Weights of a small transformer language model: 1088M tokens.
Each number is 200 + 30 x the weight over its row's rms, rounded and kept within 0 to 999. Layers, rows and columns count from 0. The size before them is the row's rms in percent of the matrix's.

# down: layer 6 MLP down (transposed), 2560x768, rms 0.0268, rows 1663-1686, columns 0-95
# gate: layer 6 MLP gate, 2560x768, rms 0.0291, rows 1664-1687, columns 0-95
# up: layer 6 MLP up, 2560x768, rms 0.0283, rows 1664-1687, columns 0-95
down1663,102,220,275,182,183,196,254,163,202,180,200,215,184,225,208,183,204,165,198,161,199,213,196,178,210,163,211,168,167,196,223,204,190,214,190,180,256,214,235,181,131,186,195,203,212,252,165,161,248,234,221,232,229,236,148,197,233,190,186,216,185,148,167,182,192,204,162,199,228,204,257,200,193,223,143,156,233,249,190,233,200,260,160,203,219,202,208,163,154,182,176,234,212,223,232,232,194
gate1664,104,200,190,217,193,190,227,153,146,259,180,197,218,197,174,193,153,142,154,228,187,218,224,222,233,240,190,174,196,186,228,199,148,181,222,230,174,187,176,202,143,199,201,224,212,180,235,224,190,200,193,206,175,236,217,225,191,205,132,203,228,178,162,230,200,172,182,140,226,150,206,165,201,208,211,229,184,156,150,191,160,207,197,174,188,211,230,201,277,250,194,191,194,199,233,254,130
up1664,103,190,181,247,238,186,149,199,220,189,186,151,210,193,158,227,218,186,191,195,137,166,163,231,198,176,152,222,159,215,222,149,191,188,200,202,204,250,168,237,174,171,142,261,205,189,238,213,168,195,241,176,177,156,195,156,153,158,131,263,139,241,209,178,270,199,234,179,132,222,208,202,207,225,232,198,175,235,201,208,216,237,143,226,235,146,192,180,196,249,201,243,244,148,176,190,236
down1664,105,194,234,141,258,244,203,197,210,164,201,137,244,220,175,173,138,175,187,184,210,194,216,197,267,184,158,150,162,219,177,157,170,173,179,235,206,192,219,216,210,225,169,240,230,220,164,230,165,170,206,161,171,220,227,167,190,268,191,162,232,242,197,220,263,163,234,208,189,122,108,188,218,210,152,172,143,232,159,169,148,166,255,180,197,189,164,171,231,200,224,188,214,232,204,167,224
gate1665,093,263,211,169,219,211,182,166,210,241,229,179,204,167,177,165,255,214,188,174,203,137,225,210,218,156,161,234,255,182,197,224,214,258,158,182,222,197,151,250,208,145,251,154,205,188,161,210,213,175,220,214,206,212,165,173,218,183,165,253,202,234,185,198,168,215,198,190,207,249,209,207,238,178,204,190,199,215,167,206,182,178,223,244,175,248,184,210,210,173,202,213,166,202,226,208,275
up1665,094,140,194,220,260,212,227,201,207,172,231,222,210,230,221,247,309,220,194,201,210,194,268,220,200,204,215,251,216,200,233,214,205,225,148,215,169,211,169,248,187,216,221,202,152,217,233,171,232,202,228,203,159,214,188,219,263,234,199,208,211,225,129,200,187,171,184,185,212,170,193,241,169,156,229,199,203,175,183,199,246,210,271,197,222,179,268,156,223,164,240,218,169,209,175,156,223
down1665,095,177,196,170,196,142,233,219,148,247,131,190,165,198,183,214,221,168,180,239,144,265,134,184,210,212,168,207,175,163,206,231,224,216,241,232,245,229,189,227,243,237,199,170,211,191,144,199,217,158,143,156,211,187,136,179,209,175,189,189,187,222,191,237,166,172,240,185,221,212,212,182,225,199,182,222,208,205,199,159,221,146,155,238,182,216,213,160,222,250,209,205,218,203,208,203,204
gate1666,096,207,251,180,207,218,262,225,174,219,155,177,228,248,186,195,212,189,182,265,163,192,215,208,186,183,258,210,192,182,240,189,230,175,169,195,216,217,196,196,198,186,192,215,226,230,173,231,254,211,235,169,220,203,236,215,201,198,200,204,213,216,143,165,169,196,206,264,184,216,206,194,203,229,207,172,216,240,144,264,156,199,253,199,255,236,182,195,196,220,229,169,191,203,189,209,204
up1666,097,178,204,144,217,157,208,170,229,189,186,267,169,206,219,260,159,192,197,142,179,195,204,264,172,263,209,204,198,203,204,204,174,158,210,203,178,231,148,243,228,157,191,206,202,200,190,250,183,188,200,238,160,180,185,259,224,233,158,197,119,241,206,219,236,215,203,198,178,182,198,197,267,242,259,243,213,142,219,171,182,160,192,185,193,209,202,228,236,229,189,254,194,222,141,248,195
down1666,096,240,220,187,170,211,197,201,205,181,190,172,176,183,228,133,198,237,200,154,165,167,210,184,153,253,200,155,168,192,214,207,185,222,202,215,224,226,221,250,228,238,247,206,272,237,155,224,184,183,221,221,184,225,236,207,163,193,156,196,162,176,200,218,208,192,189,206,210,229,146,230,213,226,181,229,222,192,222,168,161,231,158,190,259,189,191,218,166,141,199,202,162,191,203,232,223
gate1667,101,194,196,176,205,238,131,166,196,181,200,207,194,189,166,168,175,215,214,260,206,193,213,217,169,191,199,173,165,215,208,187,183,247,181,160,173,211,210,205,195,224,221,185,254,225,240,185,195,162,197,263,210,143,266,215,215,193,162,242,227,231,145,246,224,207,234,194,247,240,232,216,190,200,168,227,203,184,206,208,244,177,233,254,189,214,205,215,206,194,164,223,170,159,191,200,165
up1667,103,219,184,200,160,212,194,184,183,219,192,244,212,245,185,254,201,183,261,242,207,206,206,193,209,118,183,168,172,182,276,173,133,238,193,221,219,186,169,214,212,193,188,191,190,229,220,183,226,237,157,164,200,265,212,169,209,153,156,155,215,213,191,199,187,186,161,252,196,208,160,186,198,166,186,173,249,168,147,194,191,278,215,179,193,217,126,162,174,212,204,186,254,199,180,218,183
down1667,104,233,201,192,202,267,179,159,199,167,225,198,253,228,154,271,196,244,182,171,139,194,170,244,199,185,182,208,215,216,182,148,249,272,172,135,169,151,190,182,195,200,160,184,212,191,204,170,163,212,191,195,193,175,189,196,219,253,143,199,191,195,195,216,181,182,218,220,176,136,210,215,249,249,228,192,179,153,200,157,238,208,200,226,204,218,169,203,211,247,158,212,225,161,227,240,160
gate1668,093,215,162,147,195,233,264,206,174,249,276,210,162,149,157,224,184,189,204,155,147,226,220,232,196,185,200,198,215,137,157,210,175,157,204,177,139,173,247,225,202,289,229,228,258,172,188,173,246,218,222,177,156,256,217,243,209,201,184,229,192,204,249,216,196,230,195,167,244,196,192,174,234,208,136,203,178,182,151,202,233,186,196,192,214,182,223,220,215,250,227,244,187,202,217,193,137
up1668,094,230,238,204,142,154,202,254,196,214,257,162,153,212,194,187,209,189,222,204,183,151,182,208,208,202,263,152,187,179,204,251,147,226,203,152,172,146,167,192,254,213,233,220,180,169,223,209,192,215,174,183,192,168,179,166,240,228,208,163,235,190,234,211,195,214,145,143,215,178,197,182,236,143,215,168,161,203,236,167,213,193,216,177,233,213,206,213,223,172,225,210,202,243,201,180,151
down1668,097,225,200,220,192,165,199,188,201,184,222,192,170,199,188,207,221,219,205,223,242,224,231,255,213,198,237,149,247,251,215,189,178,195,196,200,261,246,171,203,213,188,182,162,232,209,192,161,226,270,193,207,179,210,147,210,186,196,265,182,156,242,165,206,194,210,207,221,200,206,217,149,180,164,217,226,214,134,218,182,224,175,190,158,238,186,213,201,182,109,210,185,164,242,156,177,248
gate1669,103,239,226,178,197,242,178,239,167,229,161,193,204,233,241,227,231,191,186,219,130,153,178,175,248,216,216,198,201,160,181,186,203,245,238,215,213,210,226,215,213,165,184,225,190,193,214,240,184,213,199,208,205,221,237,249,237,198,193,218,205,229,210,223,227,188,183,205,257,195,173,239,183,186,218,149,209,189,224,202,202,178,170,178,184,173,162,192,219,172,159,178,180,149,249,242,232
up1669,102,193,239,244,178,192,195,186,227,171,213,158,227,232,237,169,197,168,247,188,181,183,228,145,197,246,204,201,176,182,206,199,221,171,181,196,131,253,157,266,154,162,203,203,217,187,226,251,202,226,217,255,242,257,168,230,188,169,234,220,199,175,211,241,237,228,157,231,191,223,216,225,196,164,193,205,195,172,209,144,189,180,205,203,222,190,233,196,88,121,132,200,138,180,182,192,223
down1669,103,194,208,225,197,200,164,177,193,231,179,171,200,177,204,226,194,171,208,171,211,235,224,195,196,200,256,227,252,226,200,201,178,201,191,206,193,206,250,226,161,174,182,190,213,168,213,235,201,187,217,207,175,181,240,214,189,216,227,186,189,126,217,218,129,207,170,194,182,193,202,198,209,220,246,168,233,160,228,245,196,156,235,201,154,217,214,204,176,236,168,185,209,189,165,230,232
gate1670,097,172,213,172,213,192,191,229,202,170,244,223,212,226,205,219,188,160,178,177,215,220,175,212,183,192,232,190,175,244,192,167,255,185,184,204,174,241,144,190,236,132,156,191,223,181,241,201,225,225,140,131,227,266,189,227,202,191,210,184,198,138,218,183,232,193,249,248,213,172,154,223,240,209,157,232,159,243,192,248,233,195,190,161,238,193,179,174,242,226,173,222,173,242,185,173,198
up1670,099,195,207,214,182,182,154,208,213,218,189,193,216,168,145,157,204,185,262,207,131,206,230,215,192,207,177,177,214,203,180,210,179,179,200,135,209,211,228,192,215,163,192,216,214,214,215,163,210,238,221,203,151,146,167,171,246,223,184,203,244,191,237,288,243,192,143,229,168,190,185,170,182,190,176,201,193,190,240,209,225,141,199,169,169,144,153,203,226,158,194,184,208,181,170,210,159
down1670,098,181,208,215,162,203,203,184,157,192,231,219,212,192,252,160,194,162,157,222,242,199,182,267,202,194,213,191,292,178,198,191,153,186,196,212,141,234,167,232,188,130,186,208,162,249,214,213,192,238,180,180,209,172,142,210,171,180,190,173,246,127,250,140,194,215,230,223,170,172,206,251,225,184,142,208,280,229,220,219,168,187,206,219,204,189,168,224,222,244,194,204,178,139,213,185,244
gate1671,100,195,212,125,154,196,174,222,182,219,180,196,149,251,177,210,180,158,195,215,211,199,213,196,131,187,191,237,190,203,189,167,214,225,169,195,255,220,190,136,140,212,234,192,208,233,208,240,217,180,219,193,208,131,136,165,199,206,187,232,199,213,199,196,152,244,217,199,200,184,201,192,225,192,176,197,194,229,187,193,198,219,247,221,161,247,198,186,248,209,238,174,245,215,201,177,185
up1671,101,218,240,160,208,244,140,164,243,223,245,161,182,182,227,183,211,254,178,185,284,188,164,203,222,193,187,221,254,188,195,177,207,226,195,220,172,208,170,222,189,265,189,244,149,224,152,166,223,250,225,233,212,219,180,152,206,186,176,223,244,223,211,184,178,245,247,171,211,220,192,157,237,205,176,209,189,197,184,195,126,217,184,291,238,195,158,246,192,208,185,184,194,207,236,139,235
down1671,102,164,178,198,158,217,205,191,134,210,187,159,237,252,164,200,224,102,187,199,166,255,283,206,206,167,203,180,181,191,200,203,190,151,265,217,219,260,195,183,216,132,255,210,268,130,225,204,224,154,159,233,146,186,143,188,237,204,229,185,182,219,196,178,235,172,157,222,269,202,162,186,213,186,197,223,198,224,206,187,264,236,184,131,202,210,213,148,203,175,235,215,172,166,181,194,235
gate1672,096,206,198,222,197,283,234,270,213,203,158,189,150,210,154,211,210,199,186,182,170,168,214,197,202,128,194,257,177,204,148,158,225,206,245,168,242,195,225,230,251,196,218,221,188,156,143,253,236,236,173,219,213,217,186,212,213,195,80,214,205,222,207,197,209,221,219,194,181,193,174,181,187,222,189,180,170,242,230,193,165,199,196,225,176,225,148,193,166,193,255,220,158,233,213,158,195
up1672,101,212,199,172,226,207,204,185,147,249,150,189,181,191,245,183,169,231,170,194,210,219,246,175,202,182,169,213,194,195,140,195,203,238,232,200,214,173,221,221,225,202,176,259,141,206,196,238,160,224,249,235,231,157,168,208,229,129,193,171,212,179,192,184,127,228,221,220,247,145,193,212,203,251,173,198,207,198,209,173,233,167,188,240,176,219,235,198,206,204,187,229,243,187,254,229,228
down1672,099,163,174,168,198,191,202,180,190,185,212,164,217,130,222,243,247,194,196,216,212,163,208,186,206,203,235,203,195,167,210,180,218,166,176,234,244,184,208,157,257,218,216,185,182,216,111,217,195,167,182,225,242,214,218,212,186,200,174,193,152,201,144,164,209,179,227,143,177,216,237,177,210,247,226,143,170,234,168,183,226,244,196,237,262,214,181,193,248,193,175,222,223,237,168,212,191
gate1673,102,150,194,192,138,217,200,167,194,203,240,206,236,189,168,198,250,202,179,231,151,166,231,234,213,195,173,175,238,152,228,169,231,176,210,267,232,201,240,274,183,180,215,215,178,156,167,197,203,218,209,251,178,210,247,229,229,214,185,234,248,169,198,193,238,151,191,195,209,224,209,221,178,256,227,172,141,147,226,164,196,211,143,211,196,248,154,206,223,268,234,191,226,199,188,159,215
up1673,103,196,231,195,187,158,154,189,206,184,233,255,181,197,204,223,209,247,182,223,232,169,199,188,214,195,190,148,206,164,177,206,232,178,226,246,204,171,202,195,197,169,168,157,150,234,213,145,219,210,203,184,278,195,244,170,200,168,146,177,198,178,271,180,199,225,206,235,194,188,226,231,160,181,208,221,163,185,160,207,155,191,155,214,194,171,212,191,219,170,195,164,181,204,173,144,188
down1673,100,200,261,146,213,243,219,203,272,171,183,258,202,256,219,162,156,206,168,175,189,192,180,255,174,198,221,218,191,207,198,219,205,224,180,235,193,216,159,169,209,214,166,191,190,239,202,173,251,194,240,178,213,187,211,280,203,206,151,241,204,151,233,189,212,187,187,176,256,216,212,212,152,192,254,255,139,191,234,197,191,190,174,189,180,178,213,198,204,152,239,172,185,162,199,267,206
gate1674,101,148,220,181,208,195,251,184,205,205,201,204,170,249,259,196,206,189,200,231,201,248,209,197,204,182,183,135,246,193,171,194,202,171,150,208,198,205,162,213,226,180,239,187,202,169,282,149,245,227,162,214,205,205,220,244,257,245,236,186,204,175,144,202,199,192,238,140,181,259,199,201,180,198,212,220,234,214,189,192,187,197,212,236,212,208,158,199,171,199,145,208,193,206,158,303,180
up1674,100,253,201,172,268,198,207,210,184,188,198,140,206,177,145,152,219,185,167,199,155,193,218,256,227,224,194,226,196,161,172,204,218,176,171,236,193,157,221,183,185,215,195,182,200,200,240,214,206,229,178,192,192,204,222,199,182,190,200,229,168,172,165,212,172,160,208,198,211,237,152,185,219,206,199,175,198,153,209,214,180,166,224,201,211,178,174,239,126,221,149,186,200,217,186,232,182
down1674,098,188,210,203,194,273,181,250,226,174,239,221,200,200,175,183,203,169,186,222,212,216,251,179,153,180,191,160,183,189,187,214,213,217,210,228,215,234,237,172,218,204,215,102,223,183,276,192,234,205,221,207,161,178,193,149,181,191,202,214,186,234,174,234,231,196,263,179,183,141,178,229,147,203,235,187,169,251,219,225,176,209,198,196,219,173,222,245,186,229,190,203,224,178,215,207,178
gate1675,103,174,207,176,220,238,190,131,229,176,213,178,225,148,182,228,186,162,202,244,245,214,213,193,256,170,189,154,221,141,198,200,217,223,225,185,183,158,235,169,176,162,205,229,187,205,175,198,162,194,200,196,227,236,205,234,157,266,203,207,178,217,167,186,177,177,245,251,179,226,209,207,207,185,192,224,221,197,191,244,252,275,174,218,176,239,171,212,187,221,188,202,229,254,219,264,216
up1675,101,143,184,174,180,185,203,219,159,187,209,205,242,153,188,240,189,203,160,174,164,171,170,199,166,179,196,210,211,203,179,178,163,162,239,214,199,202,185,133,223,202,209,246,221,208,170,193,221,252,172,202,184,147,155,206,220,234,226,187,158,197,212,161,212,211,235,203,209,213,232,225,236,241,192,182,214,184,164,262,180,188,230,278,154,189,178,249,188,202,159,234,202,206,190,167,156
down1675,100,203,179,188,203,194,201,207,104,176,190,244,243,222,195,163,252,149,193,235,201,162,185,151,226,230,252,221,186,209,212,172,195,168,175,181,231,168,185,212,192,209,230,215,236,270,189,237,187,155,146,165,167,209,179,241,236,177,215,208,195,163,166,215,191,191,187,184,151,214,218,168,168,226,223,183,162,190,142,193,166,160,175,205,180,222,173,235,167,162,186,213,209,189,249,209,209
gate1676,100,182,206,219,180,194,173,207,201,210,179,224,249,222,215,191,200,198,150,175,191,197,189,214,204,212,225,175,255,204,171,180,231,178,189,195,204,207,217,178,259,213,151,164,294,230,207,206,193,170,171,186,206,235,183,189,195,235,181,212,250,221,200,254,195,180,173,149,159,214,206,194,285,199,128,169,226,175,213,212,233,199,167,246,204,179,215,191,209,185,191,228,244,204,220,180,193
up1676,100,170,220,183,178,225,142,193,223,223,159,185,216,233,158,185,199,154,195,184,182,179,252,253,212,220,203,224,153,114,202,226,186,223,198,142,197,207,254,183,175,178,165,208,178,201,233,181,171,210,188,222,182,196,243,161,196,169,171,154,169,228,204,159,220,183,199,203,206,158,234,192,177,185,214,231,192,196,207,221,210,231,280,205,197,172,163,239,186,200,141,160,267,161,194,251,124
down1676,102,222,172,285,221,137,187,232,171,194,139,198,190,207,202,166,234,206,241,217,175,218,221,179,231,247,209,205,272,250,199,155,219,188,180,197,212,232,126,206,194,251,213,196,139,239,221,204,177,245,193,191,208,189,160,162,177,202,172,150,213,156,193,244,204,209,165,145,129,176,205,211,252,200,200,198,197,206,184,173,263,211,214,236,188,148,203,216,191,204,176,222,166,186,204,153,204
gate1677,111,199,249,228,260,168,185,180,196,157,205,179,185,261,181,230,211,194,179,188,196,197,243,194,156,232,207,223,187,185,238,170,192,185,123,184,251,223,239,184,205,212,220,207,194,186,181,201,235,181,160,150,175,180,182,191,143,161,210,200,165,232,172,158,221,179,199,264,189,195,200,188,232,169,189,180,160,160,181,187,206,218,170,192,200,226,167,230,168,164,127,250,194,224,181,184,237
up1677,106,181,194,184,208,250,163,231,190,210,220,204,162,210,190,180,165,262,270,192,186,263,248,222,196,187,184,145,224,206,165,190,175,208,173,197,205,205,174,161,230,148,224,231,199,234,153,189,204,237,182,268,182,187,198,201,194,229,152,218,169,178,214,228,223,267,240,182,206,164,271,151,180,209,190,214,216,177,131,176,231,187,189,179,243,196,127,191,147,236,174,185,182,234,209,180,213
down1677,106,236,230,136,213,212,198,266,172,181,259,174,201,189,215,207,250,247,205,201,181,214,145,236,224,236,174,176,183,151,174,161,168,201,150,125,145,185,181,233,212,211,170,205,200,215,212,205,173,153,186,156,167,232,177,215,223,219,168,220,193,248,182,235,264,198,193,207,247,158,265,167,190,155,191,228,171,183,209,259,222,168,230,170,157,197,193,202,158,213,203,223,167,173,188,168,130
gate1678,099,134,178,238,160,220,214,138,208,171,185,192,99,183,218,196,200,199,263,196,153,200,245,194,184,186,199,197,202,163,152,152,229,224,209,222,187,174,182,179,197,158,212,207,257,158,201,186,196,174,206,243,193,190,161,250,218,173,175,194,225,208,244,250,146,199,190,118,177,186,231,166,177,234,169,170,216,172,206,221,176,193,145,160,182,207,196,170,140,205,206,207,255,235,199,182,253
up1678,101,229,211,234,169,211,213,143,246,221,161,168,158,169,202,171,150,206,257,256,215,208,210,191,196,196,273,228,206,198,177,206,242,246,116,200,222,251,216,165,165,190,233,225,189,173,131,167,180,211,154,218,239,215,182,218,203,224,235,212,155,192,171,213,199,208,213,168,191,188,196,206,171,181,170,206,211,234,243,234,217,192,214,245,164,186,193,180,179,188,165,213,248,158,175,181,200
down1678,100,148,239,210,177,219,201,213,168,206,198,229,234,199,175,148,236,190,217,247,196,204,227,202,184,176,257,230,212,175,132,195,194,211,223,147,158,196,201,226,220,176,157,198,199,171,187,163,199,167,171,181,229,202,212,199,210,145,205,213,140,240,268,149,201,180,182,212,261,185,214,218,159,155,200,238,184,194,204,129,213,172,166,212,165,182,183,212,213,230,154,231,154,172,192,203,206
gate1679,095,178,194,145,252,163,208,255,227,238,216,249,229,168,199,194,241,239,234,205,191,242,238,243,194,193,107,173,228,195,149,193,174,303,170,116,173,175,216,199,240,171,164,231,231,189,172,198,196,187,234,208,185,177,195,185,174,195,194,216,189,206,235,240,245,172,154,185,183,167,193,206,164,236,208,177,184,212,225,163,197,205,176,185,239,205,145,251,197,200,182,218,177,156,225,174,250
up1679,096,218,208,211,212,152,211,251,177,212,178,220,240,209,214,244,152,227,214,187,263,234,237,304,215,175,243,205,228,174,203,178,179,173,219,189,224,195,172,229,259,152,151,249,203,234,232,188,205,238,186,190,171,175,153,243,208,177,234,164,249,230,205,195,175,221,201,170,187,182,204,187,179,221,200,175,232,214,163,189,211,199,205,225,180,230,199,207,230,190,243,145,169,201,239,213,217
down1679,095,240,180,207,209,235,160,218,201,169,203,200,196,197,260,218,207,212,220,196,214,218,185,193,215,162,220,245,190,209,218,181,213,171,215,179,193,188,180,232,199,169,208,196,188,205,193,213,181,198,198,219,217,268,192,180,216,211,248,113,208,172,175,184,222,221,208,195,181,269,192,147,215,197,167,226,216,238,201,257,206,255,179,230,227,256,148,231,187,235,182,198,250,244,233,204,161
gate1680,097,187,220,193,289,220,177,163,200,207,208,207,232,196,258,193,207,165,167,255,189,205,206,176,132,213,225,206,184,146,204,211,196,234,194,205,220,189,187,251,202,190,229,231,252,222,228,208,207,177,193,141,180,196,266,162,181,125,217,159,208,142,225,223,135,185,218,181,225,216,243,201,191,226,158,212,184,230,191,190,235,158,146,247,209,194,270,254,165,145,213,189,222,278,150,164,201
up1680,098,174,157,201,216,197,211,202,211,191,251,213,216,209,200,241,243,171,150,222,245,165,178,199,164,208,210,247,211,154,193,245,225,165,164,217,212,242,249,186,210,199,203,187,241,151,247,248,222,160,157,198,218,240,197,219,240,178,270,231,239,239,155,201,237,182,152,201,216,283,187,222,187,212,165,171,184,162,223,192,238,160,208,149,176,167,171,131,218,247,166,230,203,172,224,168,147
down1680,096,169,204,203,156,160,135,187,205,219,164,219,242,203,201,171,233,232,198,212,202,171,232,174,209,198,181,172,181,162,219,172,218,206,165,223,219,194,248,152,214,155,237,204,286,222,248,235,186,224,179,142,189,236,206,196,210,238,211,176,211,173,183,273,204,182,198,184,192,221,218,197,192,177,220,200,219,171,238,207,257,210,190,217,157,201,232,161,238,210,147,294,185,223,175,246,197
gate1681,101,234,206,210,217,200,194,194,271,203,178,198,198,125,213,212,241,211,185,269,185,228,157,226,231,229,206,190,219,187,151,195,197,216,181,187,176,266,124,231,180,182,206,174,179,202,189,208,211,136,204,195,208,193,235,198,141,237,229,194,276,248,231,152,202,165,208,166,229,229,132,179,196,229,208,210,229,195,189,184,197,142,172,224,156,252,166,260,188,239,211,199,237,174,177,207,179
up1681,100,249,190,224,198,149,213,258,172,208,146,158,157,180,216,162,134,199,188,247,180,201,189,239,201,195,123,186,207,195,176,226,222,182,216,174,225,223,239,200,217,144,175,166,231,171,236,228,198,223,185,216,210,164,174,175,245,151,271,208,197,191,184,188,216,190,173,179,202,202,193,185,224,159,196,191,213,222,206,180,207,232,218,198,210,216,197,200,247,190,245,191,269,199,221,179,156
down1681,102,240,183,120,222,166,202,205,201,170,196,170,245,219,188,228,150,177,160,253,228,137,168,195,202,201,237,168,137,232,203,159,212,210,177,197,206,164,237,175,192,160,219,230,232,227,160,193,192,209,203,173,182,224,203,169,198,139,193,206,181,164,165,216,269,240,196,244,214,229,219,169,169,240,185,198,209,160,179,202,197,186,198,224,193,161,235,203,156,161,270,192,208,208,201,228,232
gate1682,102,122,203,154,189,254,165,202,202,218,171,235,167,207,217,192,174,220,199,204,196,182,180,194,255,194,136,196,245,190,197,164,191,196,239,184,171,208,184,182,206,189,241,184,205,168,151,198,213,223,239,232,196,232,246,239,211,174,222,204,235,153,207,265,205,208,225,186,196,217,168,215,237,162,202,170,214,203,202,249,252,207,175,205,223,183,157,192,237,188,242,196,189,174,205,198,207
up1682,101,191,240,214,195,202,186,252,154,224,201,235,190,162,226,166,187,211,216,171,203,194,268,175,169,222,156,214,226,248,245,202,192,198,227,188,199,190,219,152,209,200,195,198,297,211,239,190,204,203,221,154,214,248,208,204,203,173,205,240,187,220,234,199,238,204,223,202,193,202,213,184,201,214,182,173,193,162,116,189,142,170,179,228,174,190,201,205,217,215,179,208,195,179,229,217,247
down1682,101,210,204,160,205,165,242,141,197,213,199,193,171,208,224,177,212,220,199,193,195,234,234,167,179,204,222,225,151,233,178,149,177,220,148,209,214,224,187,234,188,161,182,209,206,208,208,226,207,218,157,201,146,190,187,226,198,138,244,173,161,232,218,190,209,246,182,169,232,226,249,205,257,214,163,213,251,171,221,143,207,215,228,164,160,171,204,239,213,211,198,170,207,163,217,235,211
gate1683,100,216,224,231,205,209,204,183,193,205,217,225,231,206,169,192,193,158,163,181,231,183,239,204,202,186,154,206,216,203,227,158,183,159,171,236,167,216,189,200,181,240,214,245,188,125,193,213,224,200,204,217,194,237,249,185,250,170,175,134,166,117,170,183,233,214,170,171,201,206,218,186,220,173,166,162,252,203,211,220,178,176,222,220,242,219,251,222,191,230,176,236,237,182,237,224,185
up1683,103,191,195,204,158,274,218,200,183,258,224,187,180,215,192,193,198,192,146,259,259,207,222,196,254,256,215,196,237,239,205,234,167,179,198,195,213,163,229,224,208,188,203,124,183,147,141,197,177,223,207,177,167,230,233,169,174,192,205,216,143,217,184,213,196,203,239,205,225,165,176,258,241,217,185,204,160,209,208,136,217,232,215,138,267,193,186,185,260,215,186,214,194,224,245,194,250
down1683,103,157,191,201,170,226,220,187,207,157,154,204,230,192,179,170,188,212,254,186,255,161,231,186,176,177,164,214,186,207,156,214,212,152,220,198,183,186,175,237,205,230,190,248,223,175,202,182,170,145,218,244,216,186,236,167,190,165,235,249,204,169,181,188,247,160,195,210,178,204,192,197,242,188,157,172,182,220,162,242,166,226,207,202,128,207,221,152,265,284,177,232,235,179,233,224,161
gate1684,098,181,159,195,184,213,212,260,223,189,221,196,156,185,199,201,161,203,192,257,204,182,210,214,189,197,253,204,180,146,210,212,190,237,198,229,139,232,206,199,194,173,148,230,187,232,206,218,148,191,236,203,145,193,236,215,162,162,180,191,180,238,199,138,230,136,197,229,213,202,219,205,194,162,176,189,157,160,234,222,177,164,187,205,173,195,184,223,187,273,209,227,232,184,179,197,176
up1684,098,203,232,218,256,190,188,177,180,184,205,227,215,229,154,183,163,181,246,195,246,210,189,226,215,215,200,187,172,179,173,203,243,205,250,178,134,249,170,198,190,187,211,224,257,195,210,242,211,174,185,202,148,196,200,136,162,210,191,161,192,174,200,140,246,203,208,205,271,230,244,206,165,273,163,157,231,208,180,177,144,154,150,187,237,188,199,182,184,210,208,201,200,156,192,222,207
down1684,100,195,166,231,182,210,243,144,211,203,217,243,175,251,206,236,211,172,227,170,209,171,206,200,235,197,246,235,226,195,222,119,182,167,223,239,147,162,234,221,198,207,218,267,123,203,167,200,188,161,246,158,183,189,211,229,226,223,240,223,214,248,183,99,222,157,229,233,220,165,132,144,171,206,171,248,192,248,204,194,225,176,216,183,203,187,253,196,148,182,175,163,152,203,206,184,198
gate1685,097,198,217,187,161,226,245,240,157,184,201,203,202,188,116,158,219,178,199,195,187,182,218,205,243,152,261,243,205,233,208,184,194,211,162,167,198,129,192,225,237,166,256,168,207,198,197,172,210,153,240,145,140,141,221,156,221,173,145,223,146,166,177,227,157,202,177,149,183,184,210,206,148,211,201,214,186,217,227,138,243,227,249,165,201,183,202,233,220,118,198,204,198,176,194,184,242
up1685,100,222,232,181,198,259,263,253,225,174,189,148,159,233,195,158,215,220,216,211,201,184,193,163,190,203,182,197,194,183,136,264,201,245,189,213,230,194,181,189,202,212,168,250,172,233,169,220,195,217,255,220,166,198,149,194,221,191,230,195,218,204,111,183,125,188,223,173,212,237,138,246,209,180,200,185,180,178,201,184,161,187,207,194,186,202,201,254,187,150,219,215,220,198,210,195,236
down1685,100,186,186,196,163,185,180,233,215,187,163,157,238,147,215,164,226,169,234,233,154,195,209,188,187,186,195,237,211,262,213,179,158,200,236,213,206,210,157,234,225,228,179,236,174,236,177,203,185,186,201,190,235,196,195,164,222,166,164,163,199,176,211,191,182,190,249,210,186,168,179,210,204,131,202,201,240,183,201,234,187,178,200,215,195,194,199,221,211,151,168,194,179,214,222,183,202
gate1686,100,194,160,177,211,206,191,193,235,140,142,208,254,139,187,196,249,195,228,227,190,225,160,208,239,215,156,246,207,121,228,219,214,227,159,198,205,233,206,220,202,217,184,194,205,218,223,196,227,188,187,222,241,158,203,253,164,189,242,183,169,190,205,228,227,197,148,151,221,211,246,201,184,187,263,268,188,152,211,259,167,205,224,170,275,182,210,205,176,179,180,187,192,204,239,172,164
up1686,098,216,206,178,181,231,247,161,253,120,200,205,247,209,210,202,251,157,212,162,211,201,194,242,152,257,218,217,195,165,193,256,165,221,160,174,196,188,156,213,171,202,201,197,162,223,145,168,233,197,234,188,235,202,195,236,244,187,237,236,220,253,166,232,194,246,212,235,160,187,232,190,139,224,216,207,194,219,155,286,153,178,195,173,219,177,269,192,195,222,226,170,173,193,270,203,200
down1686,099,205,228,259,207,206,156,176,210,166,204,216,174,195,266,249,218,201,161,225,225,235,127,212,201,226,135,186,187,146,183,180,181,194,189,208,190,240,161,212,249,186,215,131,209,224,209,254,127,196,179,184,205,188,216,244,180,217,181,230,260,201,228,229,172,214,180,219,218,211,210,151,180,197,211,200,213,175,264,184,190,180,179,241,187,186,195,212,179,202,204,197,214,187,248,231,204
gate1687,099,149,271,237,202,262,196,265,186,185,198,226,270,203,209,132,188,188,170,186,210,187,239,183,174,148,177,194,192,162,210,207,196,209,214,170,202,233,163,250,265,158,240,214,200,207,188,169,166,209,210,176,181,251,272,151,193,230,191,147,237,176,210,178,245,204,204,199,194,172,210,163,226,198,238,223,217,220,232,178,154,197,141,171,208,151,231,203,241,234,196,146,189,180,145,147,219
up1687,098,189,201,258,180,219,209,189,211,159,166,190,197,202,228,172,209,140,232,226,206,203,234,186,249,227,228,165,181,225,159,242,230,167,183,200,242,197,216,233,176,199,152,187,199,194,210,182,183,185,173,201,209,235,241,192,172,206,179,197,149,158,212,229,210,203,190,194,257,230,275,270,183,211,175,179,132,230,209,162,217,229,169,203,165,230,215,225,290,250,220,154,229,228,219,256,248